config = dict(
    n_kv_head=5,
    d_mlp=640,
    vocab_size=2048,
    norm='layernorm',
    attn_scale=0.177,
    init='normal',
    init_std_o=0.0577,
    lr=0.00625,
    lr_head=0.00465,
    grad_clip=2.0,
    warmup_steps=200,
)
Each number is 128 + 24 x the weight over its row's rms, rounded and kept within 0 to 255. Layers, rows and columns count from 0. Numbers have three digits each. The size before them is the row's rms in percent of the matrix's.

# layer 10 MLP up, 640x160, rms 0.0667, rows 0-333, columns 0-39
102:154146084128108127137142136151153128135124114110089159127093105133121119125138113104094141098102121171138147148112118128
098:145134111128138138097093076146123123124105114084164126111106091147154147156135095053126136150112087095147155116129127167
083:095108109164133121127122134122159162121129137132118156154118123110161143150095115136102119154103120139086149150132171080
094:119143118147106133107125128145124147146109118123128135109109120113104136112121143153092122163097141104198148140162131132
106:156130149157109097110131161148149136090116139142186102153119134068136132121110165163163114108157112122176142143148167111
096:088125147122151120134127159112113139143140117137145175097106150132110161111147141142141108143109094129125137123139153143
079:108108116135103129131141093121122106135123137113121103111121102123163110115085130174148124165142129150163133178134123128
102:182129106165089122129191167154115168131162106106107112146126096125118143121145129133111099132134160127129134128148142142
095:080162122120137137134199111178143082116132121154146119123101114106098084137135144188130149127170118132140123129127102110
102:145162146159111154109122167131158148135101135145183152142123166124127127129125084125145137107167128106134112139158138109
112:091142147152137149131189144136109118180149113159168110157130168161119129134118160116123089176161141109141140149123092147
102:159103129122142085129166146134073101110138131177083114151135146125107147151107158142152139125126126129125115160082092104
110:138128123156138133146113155114171091166140143101085102125099104143134152120092138119118153067095121107088133143094140127
094:090167127130157118154089138108133096122155145189137133148107141116153150155132151111125113116110084137119148115141124094
101:112114098114078126140093125162139145110182109129131140054132110136154128170075126107134131159119161154135137137144068150
102:100156150122139165112176163140107153130149115124149137144141136116125094090106111128118130133140138119146154161169098124
104:124160116140132150078125159111138130130175123122101136121106110141108148136142141113125121149124112127105126133157100135
099:148153094142122109130168155131132122132085123107180135096113127073137104117118124101132125126103092099086102166147092129
101:113155122119151164144111117176146111082142115135152101156133116142126083158106115098113123140113155157136163127157092087
105:150106162126127121128125143142083125098141083147107080165124097159166167129139136102147116128083134105178127127133156112
100:141155141143111132114154119133162100112164107158107185128125120120140141199138133110147164172098103088158118152136113113
104:134143134138136103138102137134134094130128086145099145135155149108127137097140163122154132102115129134057131184111119102
096:147119152148111154084131102124135164157115120190144142147132153135108120112134185131134133133147132150111088130190114107
096:113128124146136139076133097153115137127138113097139119153102145136099136126135125145124124139085153183160130157115101178
095:112153111122128142137141127122133095140104112157053107184113139166140087124115124058156130136107113123145165154145112188
097:152155144149142131093097125164141141194131129102108161109106091162138144116110112129089142104141148132124124136123118120
099:116140178127071173124112152151182130098165102132121116132168157101120131120137167129100110117128099103120170175104115098
100:142145130123099103128108145127140156132137115145145146171157137129120141135136132091132141165112179124131073096092129101
093:161141116138108125127160122095100178137182139092123126128096118089158127074100113119139117120129125111132133133105104149
108:108140111129129135124155135130124163152113093112088115152106148103139110140149139137150084146133111129091182112157130113
104:164136103124103097103105115140130137217158153124138163146128144109139133154113158120155146120121118112092121140151112142
104:090137110137146134149107113117119113105141111153084145119108148136091150120161171125150112141135072112119136146076129152
102:090086140163082125096124129125146142154152108148121139140112105133140146120092095127154133130129111109133121160098133094
102:112124148131089123129138114144121106155097121089167134129124094119129127156134126148094143092087129089103117112089089146
099:142153123163088130125094146143135139124105104116144152131109150117077147118126144122099164119107111121114157162090101145
102:125095077142142099183148128132146148126163140117154104115138131142152152090125161147132171166159106159140097135126103116
106:152125132130140146114127097134131099133121145111139091117124135126170113153124135120125178133114097152130130107118156126
095:166085120110103100136121125138117136110138132174189104163121145124144124135104128148152144108114110082103098148135133110
101:126166118121124135104153196132152122099094099139160123115143158106087156134141137111106135134121123166148135067066116138
103:195131112123149141163140118137160102111110107081139133099125116122124127158149183103133099098138142142127148138108181147
099:129146123142123083069119129125119098130103129108137181140111139098100132132123097125111158118142135098178140117165131150
093:124124094129090087159126136128096136111103083070126093134090107098130134121103115112114145088130163102140137137146162109
097:151109109152096162118136132110109157152132165041148130145138135144132081156116137131137145109094136120104127137139159055
101:127135150105141080114177096139091106106105107142116074123157137087111088123116151125082160138129097152127153156133142152
106:107125082176148128113160172117122146093162121116116099161146133129082088145128149150102181118099117136088088113150144108
096:116143111151133097122116136127135102128124162118142102145107187148094166152098106146159154081146144089164088143144118127
113:123127079142098113123107169139117145113106130078138127156166153105146126134131123121157161137083121162156135111130123095
104:161141118123147125135134119143148175131148137124135154173107154136093122117119164126129110096142107130151162099145102140
105:100137112127172179114092109144108144074153127083156146075115143124113164110143153118145114158094100120124113138173148151
101:136113118121120146145110153126146149126145089108107122076111128092152124120115108123138134140127172159134156203118091127
095:121127113166115186124136109113163140112159100081142169145067119134172100123125103142112114135119147115110167130133144133
099:129128132116112144140133115185111117127096105088109102179139145157137161124115127127122117124116135118126158165152096145
090:145123091145124137123101135112112080122122140141095111124135124169102135144119133139142102151095090100135187131082127144
100:154144134127131120140109136140116120122131111132158137163091148132181122140142138101141132056167103116163174123114112091
095:143080115143128164154125168132151131171142159131120135162140150100108131106105150122162133138136139142116119077107143110
084:103108078141136110134117150148124154154148126120136128139133123094133140133088127143161158122173082109116115108188172134
097:137159135118111091149116133152152157170068113129157158135088136096111115113137090134085090090123158124130131094145099123
108:166122143147105141112105126141134075132096133131090124124141127165159151116111151145091094108126121102125097133148136132
107:106148165175151117114161153144078137155174150114156141117099131138126119134108150126135138128117134132181151127127143125
098:080151136145094107116142108149135119123143141130119122123107105134127138112122158147128129142052116070115129152084136105
104:126183130133107150157104135147148121137130126157127117137130169155164125140122156106170134070084122143096122096143149132
096:173102117131129151139163147158136126118112104135099154130152066168089121155110143129136134109088114112085118159148123112
098:119115115121144109107112136120136119128117123131150124136128154099096158119130140161145139110131091097122157154101123180
104:105120130131110129124117119142101156109132132155124134142161112094137161068097133148168158111173138094116130111159179166
083:155168184137121138123148125118129161146127149151156131138109161149103142134112148145121096140095126096142128108125108128
097:146117111136126134124128148156091123091138112085123172107131128115130138131116161113149116078158145150131110111069135164
102:142158146130138133134102139119126106158137130078148136157114085139145148098149121150135139137118107108079118143137160126
105:143140102142082147089133102129130156158113092102142108124095101113108102138166134145096117134159153110112118118098119126
093:161142139126155137145162163151141132153114102130145095168119137139147089147150115143151124139125133108133161164105117105
105:121127161154108134127137139131114134164130110105202123151139147130148143137082138108125148156106090137136173139123101118
101:154131098156123130137080104153146106113114122136119171139193153117112130101085123117114101134117121117131080118164142139
102:120158118160108100121132112137099134144087147156095120113124157180122104122095145095110137135107089076126121126109169157
111:134138165148113124128129115134179107141154108100142152201124127178143119070145114136102084147100086102103128151130116097
102:160145152149126129135161160128114125128161099156140091126107178151130136133130132121106107124078112132145145122108155121
091:163156147114115115108109169168107123134133110112132178113152146150138113099163132132119185117126142174171127132157089124
085:139132155140131124149127126126135149114134088107141137098111087138100148146137133127106173116130100113139144157122138159
104:155140162120108133123148157130134105131102083068146147102153142111139101122103145127131118114122125112101108124161191133
097:146155092135148104134139180190235124116159130179132180170106136141111175127082148096106147139123136113117121134120103138
101:148130126156152108125092125162103157127098133092129146129136137156115129160116072128137113117107102127103094089148113125
095:150144159139129146136180109123155108128151120099138130097086117124154165125097086121111132135112089139110109120151093106
109:118143160125117102136135157123121117140089138110173142150107132099125120169101112107133097132117110097125115109101143121
095:113128160142166127116098116112129133106142086132178110131098100133111160115133108145142110142113105140109173103137120122
099:144117107127155142123104106130139136166109087139108098137133159116100162146094121147172145138127133148156136127120113134
098:094130192171102101140171115126150150125142108144095092142111134115071140128086114114172117136114110115108127139145149105
100:125133086118141159123103130167161154141115134116135166155141132106134112158120120140136130129121128077116163154120130104
102:180151145134159110110120115159118113060100137124114090127129167168139156141111143166130147177129093122150178111116118110
109:170160081147101134110102116140100125135154099087123129161129132126115106151147101135115130133122142121108128176130147145
103:137123165129071126142143116097081122124178146125143090158144131170089128131092161124117143116131133130103102140071169120
109:160129132127115182111082106182155092108109125136138110110122134140140126086126109145117131097130125092138166113153135109
101:121140151122109130170117131132139151125103090056133108120106074112144147121113158118141140135134121149129111127156125106
102:111172149130106148157130117119143084096142074120125115152164127119103118136099142119088155126091121114116123143151158100
092:082085095125139131124104111140172123118120087138131104096165080102094164111114169067114121134144108158122149117128098161
097:164137123135106109153077144149135114160137088119127125162102110140135136127151118157106142107137104134064173110136170107
110:075152131146107125128138153145146111061136121121199166117165130143127150093094101123101133150093146104122148126153070110
108:100131154138148135141123143118128116147122092106142122124102129108139120089101104165149070101163158134132155140100183148
087:139106130123152130123183137103116134140072138118155155158136082140108144155114123138144119137095074146081113132136116097
097:112093115170176097149153138162104125120148118098111162156099147134107103118143161076115101125118127115092140160090144127
097:131122143170124114114162138132136123139142127128136168161130142124122085139110106165170140130102146121152157147121108132
090:111164146146107157125144118080108137136155175139076128145128132107100135115104155102127116098125119105149166121163082125
098:134149129143172129131084065113134170154097101125086156138137173131093198129106144087139124152124147097181130113152090127
086:103144083111119146115115107129146167183143079076090105083158119152133099147108127121167162117130093143146125120148116157
091:129090095135119145118147129132109121133182097110101107156138130139138101171125122149115172105162144119123093119142108070
087:130091101138115097153109117168105134120131110199142119117146124115129131134122109093111138119109110151095113166138130103
096:139124130132142124144125119130155118179113120157136104134108081115063144147137136100140155100084115138121155118101095133
108:119136097130117179108134117157063156141106120125149092136091145126110108146108159151058136136101112120118116183156144120
098:159136117152138076121096109121109120130137095090139103159090074168155118132141150139136090144137144136089142144143134104
104:129149134154117137140089143143149098121071126119122143143127123106102143123085161165163137138116137141120107087105098163
110:137129101131109148090124157109143123158177147112134117154182056123163131163100139135082113100145115114127142100107136169
115:158139165123159160092129133132147175156142113120115129157126129147173183150120118118096150124092146120174101091078101117
102:140130100140158079087117114172114169122091129147139081125147136165156140133081158107153161137119106131146165118115099169
098:156156113150121128094116147116129114128128159098090088110124165109142153150155145131144127121123113146034084094098109119
104:130147109132063175087141129138161151074161088115137148131187153107131128146141124120143143104133127134154104171083124103
103:137140150140113111129111134137096149111103112125117136096127114111128160125121143120165132117107085133145077149145142146
096:139076108171143158106111114128143132178130145139123139116088125115073160089132147132119124079138160113093145088151116109
092:099135119160137141144128151122122101145155145159149172127100155150172133144136144129110111136175140168163122142124121092
099:182121123162131102076132173118141093133088138136123111143151120170151086130115146133113109162142094140108180156126118139
101:100159124147079130141137102103117136129165079097120171102126145151127119153134140154153151108136158133154134120120121131
097:146123080129147099099140114099135107121135160093147106142127072099116118138124133160126127103082162147080136135088077138
107:120132077132132195157133118126134107150126092165098097132104116152147114132124122147129098172111102145100100132089061142
096:159143106119111128131140139107124115162150132166166113122111103157125095106131164109140116142120118115158145086122122116
094:124111152121088092089116119141053137119140091131128153151104119119124170161184161166098110143124132108119095132168106121
098:140185099108130146151155122112130132136126151095115115115189093140118108134108105142154112120103097150139102144128134116
100:115129120109144104095169147195183151147109141112111115102122099141137143152115147124122135093132165158124116162125146116
103:152161131106124124116120156154146120124129150145108119204117103099077121087116159133131105126127154137173134133156140118
098:156124082116110108099114141155103105103139145120161126162078096140107175106129162133148114144088112142108104143137116132
102:119153125117143136149130102152094101099152134133115101144123128113180153140146161145132093115112158145104137143081127133
096:141143154133131142151118163143129167124117123135103141140092178134097128075097156122178123163128137114091149153183096137
114:096142152179093133083140133135153127142181136108095115118143141145115148124141106127141122120111115087074108133105153144
101:133120127127108168126149142144166154105126192085129127153152112158080119138137160113127135085104092122102095112115118092
092:105147121134110138145135161162135118125169133159116102183123147185154151153117171137124121087120171156115166106097150150
107:083118110135150133156171139137163138130110133163105104132119135130078181128129117108159129077110093127186118135095133085
101:118109158161148143130140148145133117094142152153115121180117137125123147112121127136143117153131109161143147129140125111
104:126115145131097158140160111154108115101103136096173107143113106150119126142128105154150166121113075140143108139164116079
102:155132112153140101114069046109116144145150098160108132124135134154165159138143118129109138148129149105143151097141107099
105:160150114153118129105121134175151140141096147134138092158101113113137135153093113136138087154127111126084099120121164121
114:142169134173103134143115147141117161151090161163085151109121125143097100100129122119146102083082125140164141144058163157
109:134145151143120126138126096159125101150165136130117133143125160117074105142165111120075178113122150125116114111148126125
095:097154158138120127157160130145187098067118122146100099170153109091120155155109156144110098120117110076115109127161093127
105:100106112125113114123101137158093143124131106170127132087108101134137113179140139085150100126135130122122137119103130119
108:115138161148162157149097131131145090103093125119158088124102145118122165134073100080153207134138082162110155134089128094
100:096160106124103105095095161127120110159146112111123109142117147138121119181125104149137149155139111148122150147132171131
105:114142124136113089078129124137125171101103091079165126132105112111156130156122125158145103111166133131115153125120123119
098:129145103125086153098148141149135154126139117150129132113164160180111162173108156140141152112144101080146112134188116118
091:109145146141108129081104146126130157150105103104146139156088125151113143139114130184146137114131090107099126075142102118
102:148118088106103118114099153149146109130109130130140081116121140123143177122154113132111114120124109124117187135157121085
110:120150103119161145114143125135097180153122144130159169091097106134162137111105163166113125129065134102139139154151095136
097:156117112085093118140096154135124122106140150120139094145142121140125077150135179114124164150140089125101160130105107134
102:130139133152152112141121108118138115142160124174164178138119149162126168157105173119094139075132117161115148139102100097
095:121125126184151102111119144148112140086149165126119124159153052152159147147081128120123184145136109135118131128144090136
104:120129067143143155096122159107164143141133108122131093105113161112170158129127141151148147075132132157089118119108133191
097:089123094130067120133107106157112129089124145093142122140107143109137141117085147128129141097098085142127131113121133126
089:130136133156163177103118136129085131152112158121110150131103102142151154142131151109109153130121153099135158133129142112
096:127123095117147166172156107160136131132126121153133071105129153112145123148134140151147148134189120136104086150126148136
097:096137107149121133175146115155130140130134112096106112163110091125151165116112075129120164128093117149114156165133120082
104:100125136163130134112153134170117146147120153136148091103093119163083075155130137119113129121081113146162112126143130150
100:125127089132124130122131127081138104133102134099136126140114111163113166166163178159133137132136116091154105099131117100
109:142139160121099071143137085105130129142158095164149120106138155137126139120129110168149127112113127144150158144134132110
109:147146139127144143146105122134126139135119102119119141142126160160136171173107129143144101083129118106194147168157104100
105:121170122157168130125133114130123120123157132116086164142127169141089137109082132141099117138131122163157154146126129113
115:114153143171129140116120101114118133096127097136151126140105119105067171116127150144162139111171145131064120127128159151
093:160176175150124104108103089130177111113158105164138124124100098138138124160144137122109144140136111081123135144182138170
100:128117092155114164152102125155120134127105123127168116126124170090140151119073086151105153144100097134117136150149115084
099:159114131153139134103169107148155111133119102167090121144116113110146127107097138150071107137148120189155120112153161140
100:121120133117115086116178174121109131081134145120136154108152163108103115126125150143108141134085141137113148151109152144
100:160165183130123116120127136115121130162153120137116130056140157169104135136139125160105156161109097143102149195130116146
107:091136084156140149120116117111100156167176126108159131145108126143166131087124124129152147115116109126131130135137134132
098:131122133121134145105131147111130142135138122107125141163120154162166093147106136185161123137134124094115114153140136100
102:140119096162134122091136145126096088118153143116123132149105104076106119125124153103137141138103113094061112174149119117
106:141115124175121100120126144166099114142172101100160131110126153115111141105103152137150134131145101127122123141089141087
115:118130113136123169129102148132161148135144145170111129073110154167123102090106084141144104124121094152109124118157114136
115:133140168120162165129159161134112177141135156111104119166119124123083159125105113107104166117142142154141138145140105119
095:072121125119122134120132121160126133130102102139143133124112132126120152144108140133131157082135148101161132140151084112
092:105134129159114136118172155088120157118154123121158088131122127157082101107144169101114148122177132117174145103079105124
095:099148144131167134103189125143144127127129111143101144128127108133117145097124123117136127098130120108140147145131121109
105:116117073133169150130108133121098117120134116183120156117127141141168115097121148126158127113084104123098155132150140128
101:105149127140102148096112158091140113152153110126125137130171091098106153127121150126150115124099139163115106151064103101
092:144146151114166161139130137116157123154146147146149075078113144171113094136113156123102141085127091108121119139154097136
110:142124097115141140095122144104129174116140102142120124127106147134137082141099133138108174124103145153165118150124133130
101:160107090134141138112116179128197110143104139151136135139135175142147144116117155163211145161142104088132140167117112106
094:143141117163181139097135157163150147146119106157142156148161152119125171107091119116157140134178115118147149128149144181
110:123105122156101114096137144130145138122125099029100152110169121119140110150114155117078119121113089119150149140114144123
104:109100143126076157129144101128126168165141187105160168139106167096118143116093136128145155134106090077120137107137082124
108:142113070140146150110147158095127135119103107150167142116117155148111162137132132174144129178158140097123165094107139168
092:107107096130136127153131133083124133128118135117103122124074142161147143152096135138131078130148126129121143129070115124
101:165153131116139106126125106143122111115139123112110114114153151147116148145119136103108116094080156076131158088099131075
104:149139126156160129109114180134145133074126083103121138135130165134145162095125132109130146086107122110124149080079106139
093:131148092127141129070093138160103122097151110126127032157167149158141130158124118129117103124143144148154098083135135117
094:143092139117126096129085111113125130138188082104146136105140129153149148109102131163111134146106119130126099114124122128
105:145091143141159110166141160160131132105166099100104143110093162122142146133115121145110153075097115161158130091144129084
096:161135104142164132131144164133115153179147108104128128152104148140126137115133121130073124095087113155123108127107179169
092:129135091141086130110151115153111113142142113131119107155158111150156125146132135149138119137118147155117158139155121109
081:138142112112129149107169119148134091131136146115130126122150163114140140062123109109129103115100126109116099126168153136
106:098128131129118149079132117156141097170124138162115129126115128166148117139090138109090124119133105136106155122119119142
098:169131114135119187111095144161134123157144125102089128117083125156135107175108146084120123156153147113098105163109147091
093:070123113134171166150135164138100136117118139108139142146143152098150092119118110154112141095100114116150133112122113099
105:164120102116135101092105120127128128107119096152124102132160122100141115131131121125134139104133094110113152135140166181
090:187131124150110143132152094122118135125130131113149159144124151107083118128135125149072159118136122095106100157129123153
099:154121100151094134097140134129104166193092111128148117148109116118124107123088132109133140116114147135112130119118091104
097:129117139144114154151153095109129172140140087111134137141151122115150127093126152097138132169085125127117147160140079086
107:134156098123106104058108150149149112155139127142133133114089142163149156134142162099141132153146103110105100135143169102
091:148105131139149096104161116141138147111108112097118116139165111135133133146142122098169150089094080108109095160130082151
096:165105138160139091130125087157121095111133156136090142139134127156123093099129148126100110165162154144126127118108138163
100:156142116137140139116119110161120118128153086104122142097162118197118144164169100144103113129118109133152144091134138130
110:107124130113143119138147188147162141126168145117149170117092147129125117146128107120107134168190129111132145100096090111
087:182111124138110092111132159092156156103113131106105123181113090114131126158088088169106138097152127155157132126126146133
103:142104143132143104111168116141151167158132137144128095170159126178126146121091110115143135119172118139136147117161122104
102:166106127142114132087131109157106155108158094090128130157124136104161112135106133142120110075089111122132116169181144138
097:158123096124155101112109128159117118141100119100154086148146097177135176142136161113118106111093126155122153155123158120
101:158153104134104128123096101123137144120125079137146117144120092131176130116108118105128131152148128117126112064160127147
107:129123122143127110105116158140137112140124128116119135131113107128125187092122136076191145106148101121132140132123139127
116:114122108137124185075144138130134151104110152095116150155121126092087107161130145100101139133076100127145148107153085179
107:116142140182116139101134148132113108112148072143161121145131089110137128115140133107141139162133126106124113097109111175
105:165102145129135131129127097130099178091115081124136116157110132163117100132134160101150123152118115089172148130124136153
105:098116106150126093101128148154099173157105147115172133147138120136135130113084162138110098109087136103127168110122111139
102:116142085080148072105137177136161139128121135154134129134149156141152125087096170166138120099076092137132125073162122141
097:137121109161130154115104151110152155138131133130137135107090114148123082126133163163156134090171092142146120141102141118
107:084136125176100141129120161109144137109143112108106093144087149128120154121141115141144090095133118131151116141098141123
102:107080136129145124112105151160124122117131158133149097191136160126148131120134140119135155120088113088144107186115176093
098:103176156137138111163106151135156134162153102126111159082123125166106158105133148087123159118142134099155124108096106073
106:151096110139163156102167140165106139153105147116127133099102121132147149112063113126123126096154138155097172150123120162
107:121144150142116132134147134148101098110169098125133154075111134106103151147114083101126165096137137146096147162120126132
099:101101087154087136122173139183148155111138127106106108143096108112120134125112134152128135135115103117113113147129103083
100:158109158136146149152108116103127162138122149113147115141161104111154107144134148149128158134100100154137149118157142091
106:154143129137156090128136116167132112111121115139143151134081100109111145162102146137130154149183111130145160107150136172
103:141142090124185146138124103124140104119138130120151140108088132122133120161122162136133097085124116119163112121141120109
099:063125122159089155098119173100096146132113119098147090142115168099151118133128155178102112111131114133128131136203134137
107:087148107120171145143108109135110123160083137174151122115166108104079121115108171135138131137105117123090167092140075130
089:152135148162154131098140124145135144158046104085150135097124140102106139114100169096164103163125165122203138134137120130
101:157127146160173130134135104135119059127130139112105122117152121112129107099147170107067153153126138115153136142142109117
098:124107143170108102133112104145091129138126113131147122151113097133130104123102154180174148134121146109123079159116132122
094:127161127149143101080135160177176156118114128149116112159126140149111157121136091158142142135170152157108140168141162104
089:180144163166129175124155142119126146113071145099121097127133115113155132112131113090124134178045122144167131129142118138
100:140119160144149126148109152150142078131118105109140105169100124132088104107142167124128086127161084150113124147131103134
107:127121121158133139081118142155128156112134148099118120149138127108128098137139105159132107122107148141092107095115131124
100:093123115125093106102164126104157149071116131102125103152126070131127136103099139129158142120140111092107138153145123130
101:106127099157135128139132083123110153118121102153130158150136153115151124114138140123151121144106111161117140155136136111
092:171125130151113158094118148130113114112103096159105144153112180088159138130116131159110153127046137118101129141111127103
100:118132090170074127129160100170093183134084104126133147145121108129163100114123133117136098113091150131135134120120110163
098:100131127122146103103120143122142138139163088151141078107114116110139173142140133138111123126101099135133098154087084126
112:168139147169148113106103137158143109173119115121164126135103109133150106090129121118110129150108099155146170123121103095
098:152129133130085131173080173155096156143121107180113177144111126161120122110114112167177135132103119100110120125149098113
101:112172121134113126150108132157165120176114075131157190166098120150092168119088120165103128079126111125094130144134119122
097:167080138138099129123087103167116120170127117153121112142145120093061169143109098146134155133120141118113171120091119141
098:101123099131144108112153132118130122158117116171162129113094177142148167134096083145119156134114127111104142198141141084
095:142161175134135142133150102121160156150091122109134095164115139115101107124128129158128113099125140129124136135156128100
090:136122104146107077123156149164157150105118152121142091110153139123190133097128168083115159151182147098162130124130157130
103:119127127099166174068121123124129138127125131139133071134102149150109095139094107197084135138128129125175116153150117114
088:153138068138138167152121152129136110125138116124111165154081086137124176116111145144137140117175147128146152117111119133
104:122129145152117119140110168163121155147148105104142136100081123119110114085131143092173152153133148116111159171139101164
098:120130088129157132137131138135142139157108117090141138076135113164147122147134134173145171118112140121181140118121079123
104:122144114116133130116104096117132164143140104124112138176140128124135190164081102119148127178104089090128113110097140111
101:104127116150126130081054155133099157126107122152136113105138138137159111139131142054140151157155134129157122096142146153
095:116141120166083088130189117087128105122144125161123170086144113122163141116111126081087117134109125130150110123123136100
102:107105097132116118149101144152036167138129111169110105088110117143142152129121119115134153122093128122111118118160135119
110:132156150147124147128147140140147156077100132126144123147132141127129158138110156136095123106113138135119129128132118140
112:118141146133077086112126131131114145145164115136144095120105117168129186144114109126122094134083119079109103105136128139
109:145124110152084129126060113144100135153147118128130160100134108090135152131095107107132163084125117135121128106130153142
075:153099107117111145152130174095100132116182080141091124112154149127082145096095147140132130127119066093141133109127157131
097:186126155166163134099115142170075114099100095137103163139126129123122129148120154146172155117137132125116116123102092132
100:131147090147100138150161164112126142139117143120119098130138091138161149125142169135117132110127132123120154128093117129
094:100110117135136133137109140159112135116124123120165143102112135120090139154124155102159130144153089152119133130144086127
102:147147105128145118114119150122123116130135109106095097125100097134122077100113114179157118121115072115137163137148130102
099:125109116124139147118161078102077138089118165139140091116119148156142124103105168117149111139122137133102149131137119111
094:149103148143149152092094115175130162154167112085082145165091136094083129095120132122087111120125102134117146109152149119
100:094156090132101132144164110107147125116138086096145092147130129167192134117124144129098089137060126121135080086134093156
111:126108135130113108151142111152122124185114135161133137104148136117103133156109134168116112118115106151114110157102169086
111:127122127139140100113142134140133109111120126142146099113122127155140087154083119119124107132119120118102112138136134106
094:145164081152096147109115116110134101085145104140110149137129140161112137104152144144108128114092131148132191100124118083
088:179109157134136151168153120135119113151125159132116065132128148141136148122079148094151152191131122136101135106143132140
090:162154109122133146178159105140148112147116114117136124138138111137135108110093155129150109139165125109120108125148140119
103:096129139105096115104131152158146125149137093179148148145095103136125125139135150090080131166129156081084142114094132132
096:136130123145141164126101168134105106113147118120107113119135127154137162142129154139094184172100107169145122142149123122
096:142127090144084134110120133154157114121135128121093133138089128170066120085103147112130082126091152141148142139196137137
096:123119123150116121102171138159131124117125105131118127122134112095158106127105137120163098140122130175108163098104127141
090:196142129086182130133147145157144147176137123127097094120101168125104125133139128102133150134140109123152110140099097134
098:136139115172164143133135132133139130085171122122145115152142143170118148111078093160139113176122109176149094113190131158
105:148118133147118134145075108139123164096144107111113124145153087132102178195131123120098119182133155114111112122131141152
104:167135115151153126151076144120101118121145141140142090127112154129109195092120107131125151107144067118101149101180179123
101:130146087158114164123078133103115151123118101149103123176146141129108147158118141170118174107119128135145123182132122129
102:117146121108124152130104157130107207125118111106166156183114156121122099097121128178108166149150147149164149118139145129
100:115156120155091120118118106096166122133151133128143139135109133110113064126124162145103146132130121146097134143173161121
092:107140108126105156103133149115113184117129134132148105125100101129145141099129143090076102132144114149082132089118110142
097:096131108122106131119131132140162134130170135101114167132107110174110133121086136129116132103145134106121103098146116120
103:124140187156170090149107118113140133149129140117141093154119160135121098149097105099123147113119080094107153123139092126
110:127108113142155146116132128144108143138132117130117163120157134151148128123108121177099137140137142138129155142156091105
099:130126121166112116114127100193085136138132129168138132125089112140148150155107144145128107154113172119145144125107120115
095:146146143136118152104142138134129098130132112131125111130095130132126150137134167114145134116176138135133137088109116146
093:169162113127112130076112138124164147169121128112123120133168164177143146146113183148080176092144101122074134149166125114
108:110145171157167108100110138133076105125177083130156131138116111157121140127117123122111139136140116125158121140111142095
096:101130111121091142137125140145131130127167121138141140132088120116136118110121117181121131117080121137116109156136102115
103:142143134131104111130128110130120161149156067153095157148102122118153118129136154090126127100126081094147131151102147181
102:119112122136119179133146170152124144159143152117114144156106154139126166112110175171097118151126131141089141093122102114
101:147129152104120155124112191109102112140204092082122105134096104142121103120128143125149108126122140093118173125058106167
114:111140136171121140127073116137126155140153136136147155165134114095100135101148093149104107103127117113137103123150169155
110:076140130131151127178120139140172115117115156138116120176151080156101179138112127138116108128102119126129141159095147204
109:162137197155179087100121103111129138133132102126150136172125163152134199159133094139107166111133103157128128083114090118
087:137139138158127119132114115137095095144145136130151167141131125124147121118091102111114139106114114115108167112111115171
087:119104128143149101180128153141112123127133111124119131150152138123154110147099098167129120135098128092139102134127156109
099:145110124145143127169123149124130126138139155111126085131140128135146124147080120112055137117082105119130124105144110119
086:121121162120096156101104160152090099125096091111126114110073141112141101128103116108135120108146121125117120183169158106
096:068089100100145147113170140120138119107136127122174146115119167146167126106092102160101116152088127151117153149129177143
105:136153094173109128106175099124128128141144133152114177114139134108102127114139130116127098129109120118114107126127092135
096:159107129156099137126156151132101184138109085164076068121106132104152127074117115112119082158129150094140171143125136096
102:131122138169141133146076133149169157095107147142159124146128131076091138130112158137119123092112094139154131118148137109
101:142113089124108099154144114120149109130132164122156092103093124165124139157125123136129127178093143111163130160107132070
097:150147145132111104068133117106102130125084111109136159105103120157109136179125156160129135148113134149092117107131158134
088:116138184127130097135153134168125120110110130146180103116148131155167147135120162128166113138091089112126104094128114097
086:134131179105147186090126147128108095136102106139138100173115146110153144137155157144140133089116086154139124121113117142
085:131132060122112160166110139179171141110126146169176105149117105166177126142115106147089124138162140086109119132131166152
100:189127126127100129136102139152112119161121141168162135157133127105092096071103135112150136122098134074141149159127122080
101:125140170156115105128135113093085096097185118149133143129150163104110140137087152155122134115114108095156113135120110116
100:142132119114111139142103144152155123114127089083084134106113089138103146103087149141111106124129114110127141176099166119
096:142117108164154146128167133155142172122169141097165124154110155182185116123154113078145156146120130148096110155130107124
110:121147171142137149135130147154163124166138139115138132135150113160115151112100108132117096109087147126127138128067134133
104:139140100134173103115181142128112176111138105160118111133128100137147155109092128154126118134106109178181144162145142114
096:157102116161095143147155143138142149138109162074137115146146136122096091131111151155114088130127188097136192098103160149
094:101177134143163074106097118136124097132143167108120113161143156117125107114125122104143085117159100129106170122124162085
118:089155115145115160131098140139183110147131166099141130099122162137139124148129114151119137153158090133117125131102152115
090:141123126148118096092156142157163158149102139144141159104115123137111172123107126113145150182117157108158161155115106090
097:155107127133185092102088131166117161126157112093151137116116137143090161148116161168129141115070151110126194092156103152
101:168171119133098143127145156153162139139166123130133153112154126151130121120097175103146144147107138106111141151109094130
096:146109115142178115121099102138134109119131128057154136118120149191083126135127164108151090161127090150122150103149091094
104:120136114123139142131091150136133158101112107101174105118166079107099150104091158119133105116139142139101132131160100104
091:123123152123107143130118125140086159124126113131132104126103152095133170140114151135166135158088118140129150151091132107
110:144120170121086149152090101131113155129154122113148128160161165169148114134101147146128141153146108144106118135174113119
107:188140126098128173140133140142112126139094130148093106114119149131165113154086105113112150147122119137104150126093134107
115:131146126114131150125120159133139095115178119124127148127127106115139181143111122111146120117102089106105111139145083165
110:087165140129152115136164123150116150151147120198143127132150132090148168111136113135127146128148111123096179148154092135
101:112107082152139133135177111106125154124148100091187166107137132137127107141110122090127152146143129132180174124094134108
091:141138104155183138123152070147120124129116123136105076128150110111123107130125128122154144140097112163076173173149147143
099:096094155160128060134129082143107068138138113115156143102118125142138126108135173158162164128116113101073149129129151120
110:130136137159133108114119123132116126149143150123125126171160135097157121154143108090112126096118113084096125158160159142
099:142140136157135133108154124132124138116091119084132101093152156159114153149118135138160107160141126099105088106133125155
105:127137108138178104086144135120117130158150143117099151130154173139129124118138111173100134084124180148161128108105114124